From a checkpoint of a small transformer trained on Wikipedia.
Size: width 96, MLP 768 squared ReLU, vocabulary 2048.
Architecture: RMSNorm before each block, rotary positions, tied embeddings, normalized queries and keys, gated attention, value embeddings, short convolutions, learned residual scales, capped logits.
Training: a variant of Adam for these matrices, 103M tokens, 8456 steps.
Each number is 128 + 32 x the weight over its row's rms, rounded and kept within 0 to 255. Layers, rows and columns count from 0. Numbers have three digits each. The size before them is the row's rms in percent of the matrix's.

# layer 3 MLP down (transposed), 768x96, rms 0.122, rows 89-229, columns 0-47
098:180170170120143180134157131102101047072134114133131141148156138158070132092181139134125117107102150129147099140135130132144136086145140152135136
092:188126175090110103117144117143097054128153135136065161138129136145126170096173133114131109141064049124116128175140039151194125126123111171053087
097:174145132136109133153143128073154089072147115158129096188210142112150157167101061116117100102127132182128148112142136147168137130145100121128130
102:126150127159153107139109116122135136075109059120099122110166147125139156111137135133190193087176143162139147101138120197133082199224116147141084
102:126124100093102087129155108152099087154128123124129121123163152149177128159109095095122123122148109151157139070120111108175189131146108071178060
105:190119134146140091135141168136177198102096091137133139112122158197101107108122168126201147151151145191101089066126123119111130098067110121157164
092:150106166162164161171127124133090114070129122169118084156113088170148155142121128174152143069138106141112160146100128105202104112122094113153098
088:130155132041133157139108103138132094148107145118077137152112124129112124116152158166113088098117119075134068132060142112172150077168124114114098
096:168074144112121206105115131135126102114170142116109129173102137178115084136105182144135149179180151157160074210110124140098147156157098103113109
107:151145132089143091166176108143179131137109088100122098153135163084171161129100155150093097175151167140154156122158172080059136139129169167141157
093:161103192133097145105133147185112126130141098172147138098165101141067185127095147080056090112130104165176117165114106157140075017131109123155150
108:165100115148083113095127107146139120104116116179099173122159125137176175120186061144172156127130137097153107107087129127156133105163183154146077
109:113156080125108112141112094106141101130128097109125117168157120154115126103114176130151111123079173118088077164143097174147143121142097063126102
100:110114078119132114127107076189155067111104123117091141201123140190121093116168129176125120066053116109117190119117128106179087094124076110121183
099:099094147111170132111173130119180105110115167073152156164113172155120117129103123163133182154138137108148168107165168099164148147108095150144144
102:183177185137137139136120165166136091110140172097125087124107162127074090082111072156131150117154128092111059150086163124094173116137142113138107
098:141132155159130147160037160060099168153130141163123186054119139123092130096172115114113116132090091111141096105145069069133116180157149119149137
091:198135170110200156182145125075121134177134109101136131135123125100146123064081156151126193120072149145176075129127129084138097043187113162143125
107:122077072146139084114119132132186091168140175128132148125066139140120124088141127150139164159146123126095065128174109158132176071072077155119097
104:110146119117145111116118106186108145162100121112151113152101137167123168189170115145135089140059119065080128195140107077097103096153135118194078
101:070180129161104119120076132092114143163132113164183104077201160108113163096152149147149121101122138183168127134123142121139105114075145103104112
099:096129120148113170180100077197085123121126125161093163111125081091172044160076137055123157154101118102168094188109142172071123091137128195048142
094:143133165069144098174077147100117162114157131167084148106132072110111120151155139139100121157184100181068100158104174177075102099146143098117124
091:148121138120152160139094078135119149081087101143153155078087082133155081098119077111086101124123152102098082169181177126115160148129105167166108
101:103141087134106126124136095127101117118121128113112085184168167121119139107123137086145152122114144134113044112163174104183104109166130134173126
089:103113109131170112205160140157161067170155072101170157162156083167133138141133147097139120143120116154135126093180101087127102107122112149104147
102:076104100127138170105127065169139056121079155152182154175151066146105163126146111167150075116128168112145120169120077166159142097188133147092088
101:157047133122177171150113153188109186131104140091131092130140090119113120120088120096137155103143130110078145126167181130118100147065176153075170
108:124109080155141187167097128090158083139180127122117199118174128089143113158085071086102183124116173111095141104122096115131087141137153077149049
098:112111121095111120196127138182179095097140132148134142158147130135152144113177125114159195154086161098048141179166134178188143117187115105121109
090:114133147070127126082137101136096148104120105068107110161110124153125111118094168159085127116171127175133106195120091140135182127132157090132099
112:145109194114129145149147119149114097099166139138056156151133138169125183100147167124089135158123108080119103121134106153136106101124100046129140
098:167123147102183152084147092153168155091096109095120181029120161158210174116145060112099112127119115110163133117099103136101111099181098138179130
099:105168130093125133113142105092163089133120090147107208128082126124118159116077159100141158136088119081100160100068111153099143066215166115130098
099:183115128128101144201124120168184090140174157127094136140095124107109160155160116093088154127115132176140102140137100084153183048188114174078142
103:166095104128140201127158149164099087098182149108107120152152150142184123109164162152147120114052174089125105103090116135150091088172112126128183
094:154107154189143143128146123191186086136117120162203102140143114193107066141116102108216101132084149135123104107102173164150141103085145143154141
101:120156161086161173163146102116121107160062085091153085115085117118136138162186111168121107112142166172126145126153117087092133097141154122103095
105:136127147058107110146091166053161105124129147081122100147081097130130167121149143207142107131181113148120110071129105146126158142102134107146110
094:155090166135181114139161100117193075144105102155106109134136075152176128141105149119169110099115085080119137131162184147232157089123070161045180
104:146118089169125118157102134120133070161172167132113056155148156181117102138126145185099162117114121135125124131145031097106099059201119147124134
103:121159117152103149118094065143130103118081156116169106138130177148149172105111131093159179108088191101120102150139135152135170159190146160100118
106:166147183130115135167142127139104095116113118121089156208141130152124153084133084183155119092101137189060130158227169147114097113118136074148136
101:119121075161106171120139158141129060140110114104149089138134169130089135077146170077137154094108165073108089162115108107192196144109122172125128
101:138113124097164094104164091151110081113163069138102089164140123173136169070186129204175159138137092112147078152133105148080071168136132152128126
101:151123116097133100138133140135071124145127147176159127133171053129094100138151162142149093132055130119113103145154103157159138167082120065095174
102:153100168141140161153095158068068098111112153166145136095129101114119109110153138117165157144114067115108152139167131152151157121097086107120131
096:135105135165163091130168129163122177111069166130130104128134146147177119146153133088066098101123150118103149119110159142101121100108149151081124
100:130140140154126134151165124126133043140182123170190082149137078160127136123080185109188145079105109143136080148141163134133168141118082128144123
100:121148115159100156146117136159165107128133097140179093139150158158064182141107110104157125065102143171115177105145124110096151093124141105163108
095:150202072018157130103128176154106142085113145086075173073157103157132120151137184168110160117125152113061136170129145113151150103168101100119126
098:165086176149131155149168114169120133148130104105117118167122147111105109210175059199097091140067119150132171130054097105124040157123126138152194
097:103131094083072145126130080066078066148126129087152128157110167124112127175167110142140074162113140163081101136129093152189100069141076156154102
099:121078121130202149150176178112144148088173124177136184064161109091139141092145119099169113152090159130117163107071114170115079107120120111147128
096:177142160133145178147162090116141082102194109141149161081174153103155134108132067178094203076179125110161093155136147130090112161157163149094155
105:189108142142141134133125130128138118133097076178159175147131190112118100156107116106091113105074147118133120119133121099060127133126118128137054
096:105097114097128131117108052170142107146143115105069139122160133255123145138164189162106159119077142106124070138126082148135182134158134090112135
101:183146168106087103127139155187147041199094103134106151129093151160145227175178165044126148168140137158110098106114111088140138129076114136130161
098:100139154163142174100127116132155034127104144163104135147116097124080114146143028097133114120067134152139152183102117151116119117126065160076128
107:128079171096154133154118112116182130166173147103125164095117086136095101085107123116143115081090150104202176124131083147136157084099117193074150
097:118118138117142126108119138174142081120140187114123156117131105097154124097146197160144130098144097088113114173113109143189134133148105167119173
100:164115150147108141149168144088129113100112148068118141108061100183178053121143108128159138102154132118074149119090094128091088090172129236110136
102:123147191129108117095107110090079147127135119175145203122163122165150084185151129101128111173127116150157121135159102109148126052145080157114160
100:124107154191182156152104148090123063064079130152123161093111110115112183120118108182138120107098117166146134175135174103132105114143129151158215
098:166147112124133177129088088204098086079109123105140074125179124115092143078195148135091116148108172117114106152158129165175069107143127162125141
105:183142129078146140142196187133170119117127179155211114088130130134130104132102135160160130143121136170186136104126118167121137173111087099150158
104:147187166129114161074128084152128110099088162122088135164075115132117167124121144147202092109131140116144099101099105111127142134202065191083160
094:161121099156135120183182180066110134168113083101159028156135181063169159168083083148142118128107131168103107166124141121134142139127113128100180
099:153159109159128096164127102082114086133201146159153188095137178191127153128139119125158126119150168101109209139114127152124132142131134154099146
103:146082161142139084155100126104169133128082215113099134092120181101134119132129128172075152136117111186064128129096160121183111121128140207122113
116:163110102118175128113104104111111165136110140144122072149150113152173188073188078136140174161135065109142119096110098112116144196109148102107181
095:184112115120127158076119148120123148201125170127079114129134116127127165130125128161073164160160108155119130143141122087078049147109169093092161
101:118116079081104100170115178155156157155131137083099102184089159143125120085120122152154155172095142131101181126194132099195090117166132134149112
112:112091078136086140110130140172106117113094152164092112170131159121132143135106116130136097121104105107095131197113164148175135152108137211188133
096:144132081125101161179099077137124081095155104150125125096123139142109144086166090131153097142095176231141125065086142082187126111131154165108141
095:120123164102176150170122119144161140094198135195118154099143125126114147195169111149132157163097127161084107086157144130162085150124163112176139
110:160148121122123163123094093095118094153075122146137120120138159139096132130118069115143178122135093150171201085167044085111094158157178111167073
095:156151094107122134158059158068101068121153092160070119096126134090070146087136099108176210135122133146109154126109123119099080125116115139106098
114:150114110202206161134165134138161152111169101146154108153127122099123155099143110144120145093128136111112093035147147151155118119107089090110173
096:136131094124168142150134167125147159116166190119093084114086114181151152176153139104142070144153170068119117158118102104175117111159147143120088
100:117117093131096133131155137185100139077086122162171107173126132143113070120156163161132164085113097070108145132097088152120117113102105223125196
104:151133119100127092133111148127106118148157160185161101139156155093148106077099168102122095170129137100119133180099223148111161134124092161209160
093:071119131160171156064121131115155099040088083077185186115128102106112149112121127158146140083133125106152092146149154087099194065090174124125149
098:100130128098121119108119137118120102108168155119114133129104137131201131148157157153100118147116158133124053150107123151128140107163122149094151
094:188192154146128095160137110155067098094156136129086148200161126127142203130159083134178173126100174168134118218124086108180124106145116080116115
099:107127062112154155132085149154123143102139108108097113163058189123131135102160194105141141135133075161067100171133106129171150088115117154086059
109:162128153208155122134129069089123163165185081163130079153089151086118146089143092214180174160126098084170123085098139116106063087156116115131122
092:168139113126080134065197148121155045108085107122125137130141158092135166090134117140142110079100137094167105125189122114092099124138118110149154
092:146180142094116165066123145130102093161124155152072096142177091159120174121107155126152152115107156095065107136095109153166141144151125158147110
102:084154142072110082123052089107124169149137131122099076106141131058103162176109114141126107120139145097148150136158153154122074147151114157154152
098:137093139084090109098137118127106126093109137102078162116093175097144125078119186096161107039128119118100171130088124143161122088162128107146127
104:094152126120182127119076179129094131139134133100136187120058127095144112088103149113181116126064078152100118112131132181123159125101100202160079
103:112161101174050140179085089118146067146100082165127101146168131165117087138118115108156193117112105117114149124157069133164154042139096128085126
095:182171095064120093128069090150143114124139133154094144174113105145221139167162156088097164088151148154094094161170136109102184104129163187072073
105:169097124161178077131092180088139110124154117149123108129139145134100197092066058165128108123143108087088115111138143134118100146146131125138126
094:110164124113099148112136170136067073090092163160104123167136067085124111125074145121120113056122121144076085177103150143147195146138116116139145
097:144074160092164108166179155165193155170147138129143086108077132127116161149127142146118123106112092141127096108132125161105135175099141080146149
088:132154071112133174093109127116186100173206121101123164146141101171038081145145096154129127086112114082108101148111152135123124114109059146101090
101:115105092131100071067138152116167183137083103159084085137168151193094087109080112091107164108099196133129139147154147165123110089141130140157159
097:105125174065154062124142111158138142106168157129133151146173190148122101151169195159150131179213119140116200133105148144114149133138129206134109
096:154089128157087147135131148100138128128158159131112094145100127183112150100179174111163109120114102168139106121194103160199133120128104146108120
084:091089162168093125175173111147121022140147122205101135130100122150186170083082148128085124126147095101107115061135169117127129047119134185152156
108:124071193135127174171120110119111129093106108162104158071132147094067096099115141127103147133212116139109118111130178140158139151164097133134161
098:141115103143118207102146123104127123178166192126084154138129151093153152108190112126096105101105134135146071140157148151086184105060144110171150
093:099107086104146157123148067133072091135136134125173056144090140088112080114103159217126086148134130185121099161117127121145139108158077060127106
095:119143149176096141086118179172080124153030092133133139092127160125155129142123168122103091094108114150139150133113130118174145146113089154139241
101:146157135085134091083090085121126137112094190102127176177100071085128155120019126096148165126083164141164134139176140100103126121132113080155210
104:142020105105173088077176127107143148131165105180161168095149117138160115108090166131099111158080111146183117077119133120089121203145116162119147
107:124121158148187184144106122102103144132152093141132070110163081136092177119127099082175136137194087145153172093121125061161092181131133154145115
098:118115132065098177162111107102119136132129154119115127107129130175069141122142174125093160177167159143062074178104124148083128107126131090159156
097:136140123047095158150134088182148116087146097124130092113131110136147156149065126121153165099080188130099091090166123188150156138124129117111079
092:182134149062084115119142140150137113074105152132069130121141163126124136124150121127109121102144124148110147105191107174160091121144077127206188
107:113104104083146106182164115138162109152123154141138069095120132150116126131187121153109078125118085180186181119143106161106130113152159127092128
091:082089176021138129149101135096122146143111075148074117136163100125156152131120130158146165094094108109081139113095137107179151107107084131119141
103:109127097084119143075093102120141107172137111126089069137092227079158103130154133094167104173072171138163126080086134132193201115130145150084111
092:100124049086140141093094112084169119085154141115093143099103161096161096119131117139188206117115174125135103043138096054128143130168144148106123
097:090142073094062085145191103142104067124189082164103165108109119135104126103116098124119117070157160176067184060132166142156122151153134152168140
100:127105152157144082114083114165151119096181111191132114099148105153122110138146137133098109141111160054124131190138205153118156133154122165100146
100:088110133119114042135161141125092106153125115159119143115210172160142129170154150084041132140185092170149140132073157147130115164147148115131114
095:128138150077128127107137109120177073136158143094128125095177157146116176137112150117152145064111136139151102129106091169194130068176078069167145
099:140120116123145145142088162067115124132148154141127040082154122124109074069079210111085077128145152134164086092154087133143142163198089154134073
105:081128117089166113154149158141084116149109122142160135107075046116164064081098144130129172092140153105131085149169162169120143137072155135075126
108:103155122117114139135102105182098145099143171130056102171114175115187087109181144120114098113126152179111129119113096110142130153129111138143156
110:123089135130129146072116125132124102141102160175119145128172126071109129149088047154049140116161181109154080116078122112160144147124131090120091
099:087136108100141101116159129138100161077143118141090183109168150118142145139144137111146104093097183105099152121137164117089141125165137150131129
111:111142146065109123163151124091123081069076143106126106156143108094086118155082188101095136160067080108167106085173112069193127134163137145050127
100:152154126108128099127105063161108133065126157140101145103139189112128100150171147183080119122116129125099140140153085132137117127153170169148103
097:095149091119078107133153049172146091157124126126116120141169090169097096108101131120138101095111136118161170077137185197106116171182094122071170
088:109123121085108092133121073103115113077107158083126079140096151158159110109098167144159111082156082119127120081121063151158206105120098086144161
096:111124088167053145136150157125129132115133142165129171058118184076103085122149123106160071144126157131149109095065172161111139138166126136118084
100:148111133152081131126120148146133044134127171066083125201087130143151128099166123128133113116085139078105171142196091173067139147110062151121104
111:072099161123129121118148148085106181083140100146121088186129116081160125163129082157130118163097115153123154168074120084185076149163152123206165
092:151185114089148088199124113128159152106145110135091141175129169182146128136166139168143083066167066109153130107165116141125143139135120115168074
104:156078135114133155140173160127131055116111115108164095156126139140142161120149116088081125111112110141062182136183136177121125114132170192117145
094:170084111162122158101153114156159088107104125124115135089143082138100147142145102129156141115111155109176157170088103105085083134161125156119079
101:119070090107087084096086131144080151119104186145126142174106151098146117124128185179125128085148174152133127134100124112203129148137124136040198
101:186116161121142093158207140047097143141055105119128140186166177154157110118080141100118158112106153097120080147207142095126139173168122099167096
101:134179111082102120109080113076149115147107211107121138185127097098145128105109187176126117135113141139131089141102119133161188133202141128098175
095:176089176107160165165137150116116162151140162117047091138152134170169087121166092154082114100149195137146115096092146165124150082128101186102197
104:123140148091117164053103127091111145088135142187092125147152111104126131160112136165193132122110152126123135107120144166153144128158143204072087
103:126198099093080122140156086138145016102081134130104192144157179169112111120154158126110154149141142120124096098143135126146135126118127208122134
# layer 3 MLP up, 768x96, rms 0.127, rows 90-230, columns 0-47
090:187149121119130127093088190076113117146116089140175142166131155124167101142095139136123097175150075134114160121149174091113135152101121170175115
101:089211098135115170157120175109125133134137098108132139121118171119123114150109163134205108099141160138124105159233150101132094108121106104200109
106:094154140135064135094116123149102150056115142150163124152055104125079153095146080165133126216139155086107109144159151088140077155125173128103120
101:120149063127132077120090130149163136101158076131090099144177137175087147167184112160150170141112088142110122168121148102151113138076133100161143
103:142163132128154150117156133089095180144109075161098095134148087099101114130138089159129120123179089145054146132179152113077112184137174155121168
089:100114057063127098108082156120133160115174132133144130160147136101089149110143136070141115174134097135152129082107131050142105138111088124192165
086:065168172061164114088181142134103132152103109112114098161165138170151088163134115085150119132130161112116146080120139177124173080077161114184116
096:101176117095135143093123097122119127112120097097201135060068120096061112142141140154116099091052183062139091113194085128162148100097149146108112
104:125143177117137080090165158107106142135142148096102061104191160080119044098144147085144107129133084117090143111133080096130152152146154116157103
092:101173112128123195138080127123146142117154085135156180118160123126056103191165128139152128100159146119155175161107132081126101151070105099093174
114:134125076107130159157153119153218152132125143108144182103080191109079127130195153082147085176134123133173127119128172083080140118118134199142166
114:135114098144174126134085128186118132102061100125158127123144149108048155146116100081172130116212146101160119162097148119097159187170160134136132
100:115131121177128139102110194090121162084108056153090067082147167108106131142156120129102047156093163170134161110120120116110153136066202107148131
095:134082108097089168083128159125125152094205143180093124133145170110115164114142125091095147142179100127119134126116121113125124141064127136122125
102:112119131119144105121096125142100152096076099162123101103131087152088094162179167099137107131123108156112089108142129142165130101119118118100108
100:087156137104095156093145134121195136072134112147142145165091122125127158168117157156138055145157175132115103117134106133131079145166092108117050
093:116181054164111171116072127163182116074134094143149098073130075173093140165130105147188109143134155136163204168123137182093178110124071113112129
112:125124133068139134088160168085150152142104117130135177122183160107149110097147126149106146137131150095095109131217117156124150094126124109097074
103:150129136107121106122171137120092196159172105068088153143147147091102147108122093138143050157159150101122181201117117143132145122183203166138153
101:114154127136145185126080149147148136131156204142141146118095141155066174097170145079102122123131174139098121110167157109108113089101185082083143
097:130125206143134176081141155168118172150108116105115166126174130144177146130153108118106153151123120073135140149102158129148110132140210178115171
090:104117146131110178131125080219204126118151153087166142103136150145110162177141157108113170153077116114105117151155176121096147124141081148140099
090:078117160097107182132105119073144179135125114177185134116133079050124137128179152111130142123117128071183186105134128085167108115152119165109115
103:122131147122122094107156166172127183119133098173086142129167113121110117134123124133159141180077071109104096144088201107137179125116134122134066
089:122156179193120085112082144125140149168098124178081126126124164167117187203125175111171125159097143127190147124081180108121120110087117127186148
104:099154188072159103090127171093133124096098109145175084149136074150141144161148119133202111174095134124097181071113092164132143175142192205148173
101:111148080106143116127151116145158149106101136128139159111094177105105091169182159080108131152099083131120174124149132137118152107135124120185007
107:137125151127136087138148139076116147132094117109054117063142183166079064162132061095112126168116073093117123098120147141107087100114114162143128
094:170128193142128176086116115131115154121110079137121125091131168169135187145150114135112155151134104105115187131117119147108105219187139105187126
086:130154109117146134110083113117155127147145117161165119165088126097078137126140128148157073111076124084167087060123182114073084121150090104107153
111:193193124171158055086098158114095179123146156090112089132090151130123158098136095105175138181176106117108176160149168106052156131135154157097109
098:102126090089200154097131118158180088121147125151133106150107138084103145131140123115152135150143112124153159114080130144152111185077161142148148
098:139096157161124161129121149137117186080154141130175147116182089079115167171132098096139154149156139128112112134162168141109129179132150109138099
101:070148143146104119149111181074094150175149136142098089085052179073105159115128074172126114148136117141174147168209116136100176210078147102133137
107:101124136109133119076136196127117145085110099162176098170179116166131145197140078116127147154163105106135079099127184136126149154165121104118135
098:032145089181180160149087123133128123156165140060145155053127140191106127129118108097159067151119069071101167117121112185129174156144151129082140
099:166166116125170142159094143087146141155195089087129120105123141100102091134120154048155082148154134116119095151131135102164099119123085103071102
101:078164120107122098083190120128156141095138063126093140126105094091144126168132119146164105145126111116107189105186117098141097118070173148126126
095:118106119057128182112083169080113163162173077108178072108157147119111094075145104113180062151115102120131193124111124135127138079070115111068121
111:117186145105133164141113110142133137112135077156152068107105121193084114128194045128171142132131044066136136161146101144144158082157060158138091
101:135176099144129086148139092118142155187162103158173134101141112117099092068113100152130118168123152068156125181142132175104111126167198069109112
104:080109073153154136072100144123129146132130032156141160144050194156170152159161076092141108136130156126129157097115139153104132105162164164058119
103:129127156070119143150117212180126149132098114128108149131201082147079170118138126155137121137080132104097164064146110137115126136103138177168169
101:123123157166077130140169173126148160132148147095162164134098121131122111185105095169117098153167139152108140176092191154073076141107141161073062
098:157138111103109109089173127090132117195181200111161069093150158109089124131175115050148165177131130056108156128144151075098122135146191074159129
100:074097138087158124128178118095131177090173083063178150130115092112130081151152116153118151116133096055080091072129145112148160172099189070163165
095:103105133107136139140187157107190152145187065143149152103136138105126075082137117091185076186124049176124146148147102153128097101121102117131081
100:125117077132135145091119101126146155129139102099108153105145133154127091164149118163137137184106163138120114135179093092078160120155167131070115
097:161158089059146118145131173159124156121128095108092121090182138097117125170141097108112166167141107138117167173110184129162152091119093176135120
096:150164079112164091133115165106124132079131075122114093151107120094107097093127135155171108112149103103120165147127198073091139153147105103182137
101:115145099071120163132147176134136157086184099069113150124146122183157163191161088151128116105144099172155119156118156181132143131103097128123089
095:181165100056146069113143112142125121099092121113105112152187113059122111182160141132143179142120098083162151114136123157113162118135165140143150
099:091106164100134126061098152120132144143156104130180115174100141130127112140132134100154121168131093125203167132091141101142077133088142098158133
094:096117133105094138166177087135133135109115118168050136100108149143077143130107088143126105177158075126121144142074157103060065175121118130126177
104:081138148154145116150098142194171114159084128101145144152094103146077135135148097139145180150131113113140138104148091124134091114141215157186151
092:127135162086159142124115165156107146113122082172096083115163124109093075134121077124158120160139081144117147073156140115143144114151193137126117
101:134121096142136109113132179081127168139126124132106104126048171098112122129114143110146164134088063131150147123104141112061100139140170121071080
102:100121153112103131044173131105189109150188142148123069130126134094122153155185093155127178177093133155136160121136142116084132189125155136108145
109:111156154091133099071145124183112135137105077081151097051136084128133119062137134115193152170170143087095176137161141184176162134118166182154078
100:119106097094129125118165139055089167165164087162149082068134105142119109088140070126118093161156149111162163108168167164118114112152095113096155
098:100122125098126169109175159118162135135121150112160097127147119152105134118121120131205162152147115108179095189122109131119083122138089169089121
106:122110131176079129121119149118154136171123043153128149126082066172132072105179137116165111146130183053147119072112180115115129172086106106159119
104:145182135158136163109160143166138113166178132113140102132114162106131110126182107079144080128177109116194186126090142159104128210098095113157170
099:117130116160147128094155163159154171126068113065087157140122075118116147124129107090111087215067103130089150166114139165145097167117141149096099
108:115131153153078140064153127128114145176122150083148119111146174094125130134114064140128070150160150087115117187188131102150148175118106159148128
105:165120080128182118070111210078100162153087127196178129131116072118149119165126135111157067172160157126112145090164136129079123138143106123125109
094:109137136170121186138163175194169132156145104069114176123091111139144114150132153109122104128168117066127117155098160126147152137157107092175120
097:131132083081176126116153124121093133149109111156183157105136134113098128119162148115122076197119165108138181091132135131097156151134173160153162
099:174190144093083093075122182057133155156124151127097053108176086133122133132121106103117108165076132170171156114171095160117177199127166141077101
116:100109098139166151110127117186190186168173135080117145118118074111139086090176075125174097155174078111104163181136080148090170166099101117111138
091:140111076126119103070033196109136117103089085153094157129127202171076180070137138114157058133137137091145123127123063093123164129111125143072145
104:135153176118107099095143130104140170125100113175099134108154153096082138083120118166123097194110062146163185072160116106093114175147121076157103
110:128152131101120068146093098140160180108148135134157114146128073121092064075123110107161144172127096102165068146140118079145200125106128079175128
096:112133161117137180119125133133146143102153129112085184066102093103164137154161171073155093155188172136108081165099178090116130130137141121121068
096:162147129114125154124114120092100150152125138162127177109151134085147089200119169131140120175131101147217131081106073118127123212146133111172116
110:143106067144098111112117113120157140058189099156084141056065151107107090129185167105167080116121173115177109123130159122118147171111123116123116
096:115132074142110117037141104157149158096073095114190169112094093144130078103163089125156143102167167058205116177177132061153084150186145123145142
115:134140073089126078096205144139147169141132162126136095112125121143110131141161131187169155159129188075143186161106112145113104138113178167178123
098:040150122128057119082153160124109158102148098142222148105154077092137098144135114103135115187139121108092170170120102144078088129192083122143083
096:114187082114169157080159110119141147107145148123191128054107144147042105174139121114140098141079114078119173154147098101108128111191111117143157
102:132174122137047117134129127060181177176075107125148175158096114106072109124163133137116164166103184117224144155150138111142190124158119102133112
099:152120081067098136100146133093166124132126184156155091151117138144130043108185139112176138136128130122180111071093091160124181171142087131128130
099:105117162140134129123180200120128143126171064087114150104178185108114095129116090112143130121138051092094113074139144100157167130103123119114074
098:146154151165124069113070181124128154104113148159111171105140134147138112104146101118158129149186062139105092131134166130095083163083096082137114
097:116178082114156126095126101133125155093135118171154119078103084149145128161111140124179119127100171125155126168111084198112098161090175124088091
108:131144118125153124107159125123142161139152118161087206054146124170070093180161122126122122157157137107072089109118153147108116126159170129081184
097:143176130152110154108130112096148134125141113135098100104120071143047130163137142136122075175142176140167162133221109058157162166155096103065099
097:124137145069136190115123148146113143130136144088159087163170139136104045178125131088137145097109165128158166141129196185100151125061092145091122
101:144146180113082130109199129137163175138116119096135091132086118210088166117148113145147101096095070039086085124121116132157107212119163136094120
096:133158051100168153114167136115140153128175132090120110081134143059081106166130171057103129118122101111118145115095059145136094120162116108133164
107:116131153123130186138115107119145220149091129213110111098091158149049100128118092137131083126154111120158112097122099131089182141125126078164167
103:166161137124158144141116107136163131188106093147206123185087145151130140131154067168166117160129090062170138091135108129107171115109163066178133
096:137143083152158131129170138132144133060103131121141143103084156138087120097134120145102177123145150130126096197174144082075052131096116139090122
102:104192099114121095137094206125163151114087134103080103145103146109106161108088104163185136112150068111147118126146096129053109092156125138168143
096:181180139120168135084161134115077126123113083157120129101161108145148104088185124179183108110147148127150088152164195140063128133126143109131131
099:132156086106079064160123155073090149105129147129124152156153180108120111118129108028131142185123059139121138099091157090103127145138089156104118
085:127125153186154098076167148108128129127168123115135080123163089133111093112120131097109160130187153120127135130185162092112197127125084165119111
106:139133144073065090111086176096135148085128116113065104133132159108118106107123076047108105131119085142136171156143118138113132190077165143103180
094:120136115091109117142146141111159142096113106162191131129119110136138121173080106084162102118072143155189108102124109151104083110125117060125101
091:127122120121119097113085138177121167109167065147118148066143164126114104096136065172147095198147128155140074139123181105120095121171169125134180
081:101177113220130197100137126105210100174104099163119051126120096130098189063120129102119146135127126124122099089154132176118139114083194161152102
110:165147151099161129093127127108179170172125069083155178179116146092067138153204123155116087133195058140138123181135132090155109168108157088118136
101:139166138086145115134120194155113128148100081164123151139120079143075128051166163073139135119083098095125126179132061137118163150138109130158069
092:144150074076133119147189167113094130087136103143168151149102129168111175155117123186133087136181102116192090082156113131144125168110148195184117
097:136149183140133158066104124066157142124088071100139168129144139103141084133146122085151084124115148142155171129150115146119102197023154101157101
102:072160153126113143129153236130174162142138125130098171123121109139119127041144146127176117136100093134126177132148187163131138146156133155140166
104:093172113132114120107117131165148162145145093093160113153069138165116045136141160083181152134157148093137117109142109087156113128140135108140130
106:084165137113101078098094136136134129171172100147056120123181067125100147153134141109171146116088147069129102131186118091066142115077129126112127
097:130187093126070117090118125168182134135058164129094130122146071195126129093168132178157122137081109113103181154161123107145125150116070219140097
096:153156174148110141113128157075137159113148096148141101111155117156147081143124116046110095120138067121137109149151112149073136101109088160149123
091:024147155179065160115147096088151155101082097097176185107055127128080140124143140146120110128086136125131175173125139127142095185127182119084101
107:147148075092138175091144121197147147079149111107138124114062114144105067170146145160175076178157157122121106162149137162108129101099132122157141
089:059190162124162147117177142085190132155119127149087134146105130161127108147155098169109128148084115117122216069095156108142164117138151182128095
100:125168073099126114086164119190164135125201121152149089134109101078098080091151138061148116121132165168108136141121102148101134149144153092079065
085:128112130132097186044154142136143177117167102173128127128116018169149141150099070111159142179105130100090166151106123172107139144087155112123131
098:134143109055129120102173132106128167147135169100125108118115121120112131203145081066152154116162098119130117102133086100143140132105096142090192
100:156159130078127139128121103058142110094174092156151127068118183098112144162111158115136124183107123127091133093073178111098170150095188218150123
102:101173150091100076085101129167129137098096090082112193131128118129083111188163163118204143109065150126208186154134068124104153111114125109113147
095:101156156119089123091115169117106133160215065123136126097099151105080118099180149143117080097184097139119178192110138141138098113097143137058069
097:159140127086159157091114230152151124115133104122172146143133134177147134089161089104108092145127112137156181106105175110105142138120108124190071
105:115120127113166107090090141099184130157115097167123110175110107203119098179164111108135102151073127146149118112153099142118133199143122057118126
109:182154161121132142100172166095126178110097166166092110149167124121131099146130049146128112113171144096129149149133135101100134134097123108096112
107:131138092148170099141092154149098185133149125180147127092103143182087056144114113152144155137112137118095130084143129142129165155149167165139139
097:088182181172089090083155179124132178099070114123134062126116058129136121114127142162145205149121092135138135140154146138126105118107152119147076
112:130142154116150121109136176122135135170095081154147155155148039146094085161162108080110063166147088117126062077157118072121141113159139113156100
097:136111152147148146088120121181134153167084127074123092136072166055133122102088106040162089138082137085138106121101106114143143140117125161157146
096:102161137151088104127133188132175159136069070086122105063123121148142089161142086063099122115123154148141117175118119070155145115139110089117120
083:105127179132094099084199124145124167160157138134123063090125076129154114133116117028164162133080110079102172098128114178082142137094121157126175
094:135116100101117144140181170072161138132097120163145128219168099122127071132207163138152102105126105089148167162146141090055142123071133089133170
100:139170106070123163101102196090139097099190151154094127146168198135084161139122132119158141145130085104192105148143183104080175139114141159170091
109:106166103097099104138110147131161203140056090129139120156113120146128130106119133094138152197182130149191171163111149152086122136167089121142152
092:127143128122141062153095128097120141154089131125109128157140091077116104136103148120155117132070114118174107093104118109116106180129117084169105
102:139133114059110164140135135136184165158160137108131149146132074138051057169110127071131164146115163106175160182096126130112135161126099182121082
092:054169163076099139118122108159149149115216120085163125148161126144115117176154162188142131149117114117135210127139101143160088134124082110081051
103:103118165182089091093134125121115134169112076144168121120134155137037050123172075106149074138085114040153122131164147096062117156092083109122121
098:142123116156098121103156143122153154145172147112121089154092154119145055121122095093137154180095125176123127152134130142115084109137172087112135
102:149152115135107106072162175116183134120130137123088049102184104069096115160150132102162076090108146132162125129204162132098153133136134163162109
094:099170150127145141124131161128139142136169109108091195128100128158138138100134145071098135158187126109165124125163129129131099108035163122098147
109:109133142192100110076113156147120192144148092153124136080101101118147088126135154145153159169144168096113138071186148140102149115045202147120111
103:154199109156134140104146159120178121156197118087124118126067168137140153179107056047145067142145156141155121153185137115132156151122110156127110
104:149148095119130094150140151115106143145116137173173131099121159141155131152188113131149097190150119068150112141113128096078120189087122121136070